Each number is 500 + 40 x the weight over its row's rms, rounded and kept within 0 to 999. Layers, rows and columns count from 0. Numbers have three digits each. The size before them is the row's rms in percent of the matrix's.

# up: layer 3 MLP up, 3584x896, rms 0.0807, rows 1936-1988, columns 504-559
# down: layer 3 MLP down (transposed), 3584x896, rms 0.0234, rows 1936-1987, columns 504-559
up1936 097:513465483508472466459493462512512494492538486436470483566471486475517461613518486522524485468494456537580430533526472546539547502465480516545496489524498492474449511509
down1936 102:533523482599497507510447490425473501525495467542519596506480508559532509468466493436541498492576502480457488446452553456526522524482535569465531530470479482504493470515
up1937 097:467476508488507550505515507456480449482499516503529479455552554551501444580438436509468624523530477478546565509473529491513462563530546492555506509521511521475384477548
down1937 099:495462502531547512536524518523458531566488473533466488564471480457496529487569530564447485497440526560476518525495519536522430389536526505469511500585458563564438479585
up1938 103:569533501525500533491508502446522443443493551511459494461506524505520426484555392553508541578435489515555506578483459435461466534544501474468510521529467576517584520547
down1938 101:485532426513495462493543495478488505490524509506452503523460520529446546425528525468506442487548529482454475516478593539506542520530409481511482503496416514486493492529
up1939 098:542552531466491520543522539482462491505375504508520441488457477418498506488533460434548547505521524509525558508489546552541501526537495545498504447494443493463470497504
down1939 100:527503540452502515476498520427461462518524488507522499476452531488517528507473486569500438445577521496497451457503458542471563447444461550545530449559503469518462529436
up1940 096:534532506528510543519532464449482527509526525510503500556638512443475547459485557440488524479505512504491470455523431489473491467574505516519497483481546516535468496502
down1940 093:463518477472534494563561479519483430521536397441500518515482505515514520488495479490524500463541503476582533567500455591489468514480511480419489455509428550487429494556
up1941 097:421479522546497449574465501579418518413538461472549448406552433523445520551484503508449465486452431523545518505466488594535493522451510552489550496477511561527437491496
down1941 101:542533502458466531532472540477455451498573482501484502512497496503448426525469501512578505504482566538512496438556510517523453489586491520473474527548496461472553500471
up1942 114:477506531522491543465538471456478512459367516531497465535484465450526474500552487494457473497541526514480527473502538496530508564475613530532481540459428494528473546463
down1942 114:468537444512437479503566512497447446455535465539514495528511423477557505541517465563498436484425545516408574541468531491520490544542417501448473462432478517516485506419
up1943 098:499520459431542504501480487517509511492489521489431563459543527475483532488455489468519474457476489506483523483462463538495541503452565464533473559543485498514451515449
down1943 099:552529440400528448513475525473512486478510459446532508464484481492443507473522458436570507517483466478558519459519438404533467599501505475483522390475512519523507493575
up1944 100:424527410499559503566399536537418499523519475489494478500486510493467570475570534518475488545508493447526506490521483544399522508533405459479503486492483468441552525533
down1944 096:446484533476445500487518548498459519419460464525480519540399477482534428564532524515484483442439481531524452441559487470489524480489593486465493493491485486532435516434
up1945 104:468483485453485543503600453514456500536484476461495532487510518537525551542491561437495397551492435472535621436482478473537498495457429525429487562485429541492474514537
down1945 100:548498601538503498504511517527469428438451565519521551538508534479511426547566491522503574515495475483522478574463479507461574562486503467494527530477479525486432459464
up1946 097:518528495513518508561546577483521381536517553522467511512519543445486516462530525520396561525538521501548471489536467479532457413569467420466509518465525448422455540545
down1946 104:467510536539480453478549456510449554447490484568502588468458573480474474590505553510449413497459478485516515464494516539462481471520523532464510558426491493452524487473
up1947 102:542566497463484491503488597505527483407486585515482542489525505468503590493480479471522520535516536532477512456493475467448544456544538505450566481514581501484517475489
down1947 102:514533500492526548473534407493514457469447485445540523509492510416412491517553459411487526464512517573485472497598558487509507524511458511553489514499482521488448453532
up1948 096:452433548439462478539514515564504484426425419512470527516463576489434520505503507517367545500523496491496504502525439496479579447508557547569515410480489453479462474584
down1948 100:511505463544566488493545442506511478436502457470478500504511500512501441461488583498526510476451490490517456485450480440491456503422517481524519547498461514448489531514
up1949 089:506538507473516464501480538513547497519511498525496439504508475495482465507561496479494528545498570495571487499528496480452556560507487500528461494490477518528510486523
down1949 095:495469426488473431468492534504520528489506462559490454511539482501452504500493532427549476539543511471558511527465508424461441475505500478557519550541348470481534539437
up1950 106:439513560528500510538483508459604517503514458443467531478565544579467485425501492499519494461507447535557483496483475499498470544475498521452511535549508512415491488531
down1950 103:471484559512533526529481458529503498452567500499444439496461493422506571520549513528480481588522525408505574615543493545585455528455477506461443434520507488519502482469
up1951 107:435554605524544509561502490498506501567508544494505548479453541568477445547548398502486520537473481540469481568543519462521540535515491526502527583443484475450530478499
down1951 106:420483453479518512602528472482474540500602473473497467485558486482545498502473492515472510411500459535463569599453508544528524519547506519467504510511532534480521494444
up1952 104:547450526493544550507509487494496499484481438527509510492440513531437557472468486490519532445450437455524604486522471515526505528509444468486539481528523410503495424441
down1952 097:566480430527450481533374563473503553478513559531475521486430552467440460547497530490507523475543449498504535544523445457525486554495498555501439508514552510510517458431
up1953 108:503480476510474500483519585469490460508526502500439481478472490534512562482511476544446532484445567501464473569503458574413480439510450499474497381420485500542538479530
down1953 114:553565527558500549494523504483496479457488421500495455491489470476442509479512503418478558423507464564472555483469472505460518508495489465453558566511505523526467552464
up1954 093:494521574500494440487548586465522493513460457530558566541495528507536490514471474495491504435461472527495426567494532507472516479534505456471505527515588543467465403458
down1954 092:542601520531554470433536513521536588509482496498564499449468516511508509503583460481523445563534504544532520458575429451471503589463461490507475507525528484470486482523
up1955 107:529483449516523492429489552506478510521538462488557540449453521568514468526474532490585466496487501471521440486418534565537490530503508459454508429505464458531471472536
down1955 112:526506598482472472511508471574479470521530501538466502438514539510489523534503536576502507490480514535465550529464464496427516430545495522519491518553489488495513482541
up1956 097:549460458474462540431524475538432469545439450531456451508508527476450539559466513511451464445539476486464474517514501480568432498494416495543512473490484494458416491527
down1956 090:437447490530476467524527491407569519459537577507540537430539473511451490435528496514482477448452501513513451533530470517519550519479503402470475596514447528490529512537
up1957 103:527524436447598495562554555491531481530500467512467503483522500474560457471506535503479526470534520531449505514497445517499440515506569574477519484483468588487498627486
down1957 107:512588447472517554493528531515512560464585470511484463454533431527454404519497491531531538554515416542507515446521556479588407527506566524522513481430541431481494514437
up1958 095:576512537457532533524475464498494551442584526446438458463527451470525478421493487462492514505556516536489497406508526483494508526486565472525478521495492460504421495500
down1958 099:512502533454485530449523532459523494562490438522487527491566450554487505473430595539473539473542549514450596574424493481421545473524527478530441452433516552516511491509
up1959 094:481436527553469531474477471496510480503541477510403542532490536523552555579525508522429492526532456537532489449474593491511443485457539540516495512501515487483446484511
down1959 095:522509483483428471518541574501572483552434434531527488499538452526445464464525516472534500479564506549534452513521500585551447480477506491570485469531496472535509465457
up1960 103:567412471454478535470538512469490507519492475414503530473473541487475562446469471470557579507480525466527453514475528540525480475490508504540518440491435507493441516522
down1960 107:500545502479479501572566532506501510498454452544478514436524457525497523536467505509534470480557515490511508480444491520426493466523544506436496519515483482496455523511
up1961 092:530554484569495489501577509535538522470420515566447541489516478432461485491505422481414441482481453447440521468562584492493388459507487513443472456494520493516480434515
down1961 096:517447571439522559533494539411455474488541497481475469523472564505494487519406524480541503489527511594494498477439438532473556530545529465582468478497483491505493625465
up1962 100:532488514485535524518557454423548557529447463497498509540459498489455423545527514453576541500484479528456468484523510585520465474527498546481470569538478468483465409527
down1962 099:545485525465490538538529505472505526497520466542463419505474497541482467465446492500567480544539410538536534528489523455519509408506526515473488477461553545506466521529
up1963 101:501503516443528564553491514489538458492495502455504550452511559460486514471421546550536468528514415483547486426557540560435477473501497458463496493456437482508506463556
down1963 097:446473445496427444462489501558499522488531507581592564537488510474435497513478492494481499485499484430624476459534510442441503493500498464554482474614568484407455538440
up1964 103:524471401480492511410476506493483531489492474483531502534499473463527531492508553527461509523559485472532521524509494501546516568478563479498485524490534465489391577459
down1964 101:453574437524492473508526516544468483464524502577507590416500528590410464495502410475522500474529443534484486469538479495479489407513415503513515532506448516522504443508
up1965 102:563580503513471480498439454534472450506470512515460565450518484449479543509468457427541495518536508476541489477503504529460560417528498482578483516489467451556478492533
down1965 103:470474563437502539571498497476483462482464438508604507529521509556473564553489520441486504554482490475500536474454483550561482558467536476460488511517495505494521482432
up1966 106:425529475494472478499446426556437506533446530452526568561526589476485535527531497595506498471531495488484491467517479491495506558555453466559515492548491483540455507431
down1966 104:470525490530493498498579528519501529514519450531507486537535518529550497487479514373446439476558457518467466378479462509477513476517491563386472517452502517482461525415
up1967 098:525500529464433503514554520497508490534496531535546479508512511451554510515421487468436520485543539521476463487473493487473446518483475484518507500481495496458533430522
down1967 091:546537484439449491470586489538422483534490518426531494444584474519402466491504509545509514521528467502581539521490493414567574493541458472516517581583470482513487567520
up1968 103:507569612492519410550560509535520495544468498442467528491457511467523532506457473557494537547517587527455438515449534485484516477520560474451550467507457485483495479486
down1968 100:441495509542565499529555488580525460515512483529480476448541527495530534474502366475427615490570480492486460535506507516413462481481546532593481530516464470511498519498
up1969 105:546470514428594463553498565521472526509501437502503424587461494467510498446478493486473545485581494505477502561528554511601475537496556510436548510500538496522504481499
down1969 105:499546531538492501558527502569525493555527569509422516545460513506519521520548445476623488515495477513440487508453482494523473559503501498558537533538465507484488553524
up1970 096:519539465521524515493491423502553499548436562503465483456481473499554527455510484576473514542455549401538448547482457516475529553475519493502480493449480453486449513507
down1970 092:450534487479540519526484539489509486464564499475513558506534502479552507536529484518511428449465470510430593456484572529417506505546505501482481490512532465524460490456
up1971 100:515569469435562451514502459560464514518431519502524476454557500447558510412532492533499585516546527512500461440442464496434492490437529530495588563488523495623548482493
down1971 102:543445461576512517556526449541533476456482499510574494488419500479524509449531497468501432501483494597515499550583534548516498512572491460446479533500503504455453517458
up1972 115:522545512543468462468512542435477447426401509636539502484535460499532565541470545431516528462489501401520414462482520496523525558489404459583493552522495500509485497484
down1972 117:542516544584447487556444514419482467516485436570453485577600547526495466543483531397560511495532514455526472445494559496486492561485466475536436473537502480507505459523
up1973 099:487389549463448508541560596552509526554502476516483478520479517531483451516541484472477517560527549516449449481473491495574606504549548555475494496567421408462533547488
down1973 094:490423498489473480422513422495494517530432563476486521565500467463522524521412494518531507451501576507541475553549485453476560534487482411491508466497643533587487486494
up1974 098:548553534447519574541528450475499477604537586535518589509445505499451445512500475542478500486500458426490556485519434475507605485420467521502502500555513538474537506515
down1974 101:470513483510534483596502523459544489537563505518468517458541531488470529505492542512422544510521444534493487521442545487483504452497429526502509525506498518386484507525
up1975 107:448495502535494401558440441511514478454460460411486484502520498519536494467446546559512495500558519439459443485422533504480518471486527529473521575488472539477512541442
down1975 106:505453432536438442449467548470503461469575554470519500526566511575473548432502429447565486515487496497450558506424515465476470537451472488494495528542605527546461562487
up1976 098:474419484448507410478423609481522589524499512548475522472460482477452546500479472455488449592448465494430561548560510495527567555525482440506515523485509446483508510571
down1976 098:503533486497503565555482488481465518481493544493435528565549476492562476511537495439502494477528531380570400486475493553463470444589516546527420476464547410507520460470
up1977 098:529414531520532483517515490446476500517546514510479475572524493493505559523517455465478554471578482440427504478552496568550479476463552474479422452495525533499460558567
down1977 096:577588463488459526542434474540468506442482481513546558490549514519560421542484481514484475476534442486508476496505476493514503501517531471482566509448426527473532463528
up1978 101:610514537490517495537544524497474536528525496491517536463521527491571542481472488496500512494519462511534542540540444428479518531494593468498490460503497491471492432542
down1978 108:417473447508538498467474496464555522476530543476498468512498506512448450503631519553418482513515574484502482528556445513459537513512451489467429506510511514483485547536
up1979 094:487459532497471588574470447511516351523492522505535485543514511445512504417528527568465482480548528460444504556413523506511512482522475515453464482518470499555486530517
down1979 094:485472494465534486451514527450555509538482518494544505474512431491532494516528448479549493539463543502560462485597552448485564523483480520488524503472464526577523454486
up1980 100:535435459492485507556609482495471506540497513512492506534439458423567484460546557451434496514524550515470502560476554477444454437543448575513518584546506483486496493536
down1980 097:474505481517563502463544519510418577487536505513494532543466557546562470554474499478464456493402523516603540527498471564492507517516521508456494444544499503477527587513
up1981 097:511464473461529427484509475515386499508496483433469432515495478566476598547502434437483458571516553496528549476492553491526461525541449448524410481527509513510476484512
down1981 101:503493518485488478513462548464557572477493503534458493504537555499574539483450559490435469482507534496572587474456489442472429460518433449512534468542551493559519482537
up1982 093:452577440415484496470552567499490438543484480529440480530511435484485491485562552508513552496525517531497509529478584492467474502554533494493497475531509510555505541484
down1982 092:490438496428460500497448483518510549523514532568541469461500495572540520545503500518422499471502535507519498481471503584504507490554548496536543483474482519548445502514
up1983 104:505465512504524457525440490477525603498506579540465552478562435514478491536449503445588570450508513472515498491478499453424492438541459486468579491501447487473512572496
down1983 115:414495467428517473569503520448519470484572485517428520591577499493489539504526537519483463472455510472497503504421563502527561497549558483472515543513527441493481472483
up1984 098:470560476604514444510551447473483492546553504530426509440482488514508488509469532519500510476452491542547443472487477502526548482448472494485535461484466500417491475460
down1984 100:475581497460533564490510474447613573555543439534519496446490478538406469453426491545523583502532521434506566499479508485538475445585597524568529474467468543516489518491
up1985 103:469496457497483579515515467537520490540507484435499524492481484432562572447430538483520636529445558515498477485504531506472482482461515422497456408535486483486537474514
down1985 104:587460462519571478501509418508501465543580535524524431502468493501437470510445490522501527527480521415544513491513487413505480484509503547502500466480445437517492522537
up1986 098:527464557529482495440512498451533493517466497481492539528432503455418467524425506496519435521536522438506447547439534533460499521544484460516481444490415489469441519563
down1986 101:391548559488442535594553444477489467486486548485496476535502500550528453483439463556473465496482424561522465502543515498506470475439462491527478464423474489517519508470
up1987 096:444515493527497525533492512492481498506573514472499539457487499505547601553527442420502542489482550506536469465535498485533467529489477464550515534454500552471533418507
down1987 095:494464505469494388514516472450491487510553484599417531477483481566486538457508582465490462465445563525514465500550512471471520511458482487451522489499493423518393539548
up1988 101:505524533455541463475506493515540542514514470497495507553448485522543497491492557517514550501536537497447443525479496495532466512542546525454497440475470553449498511501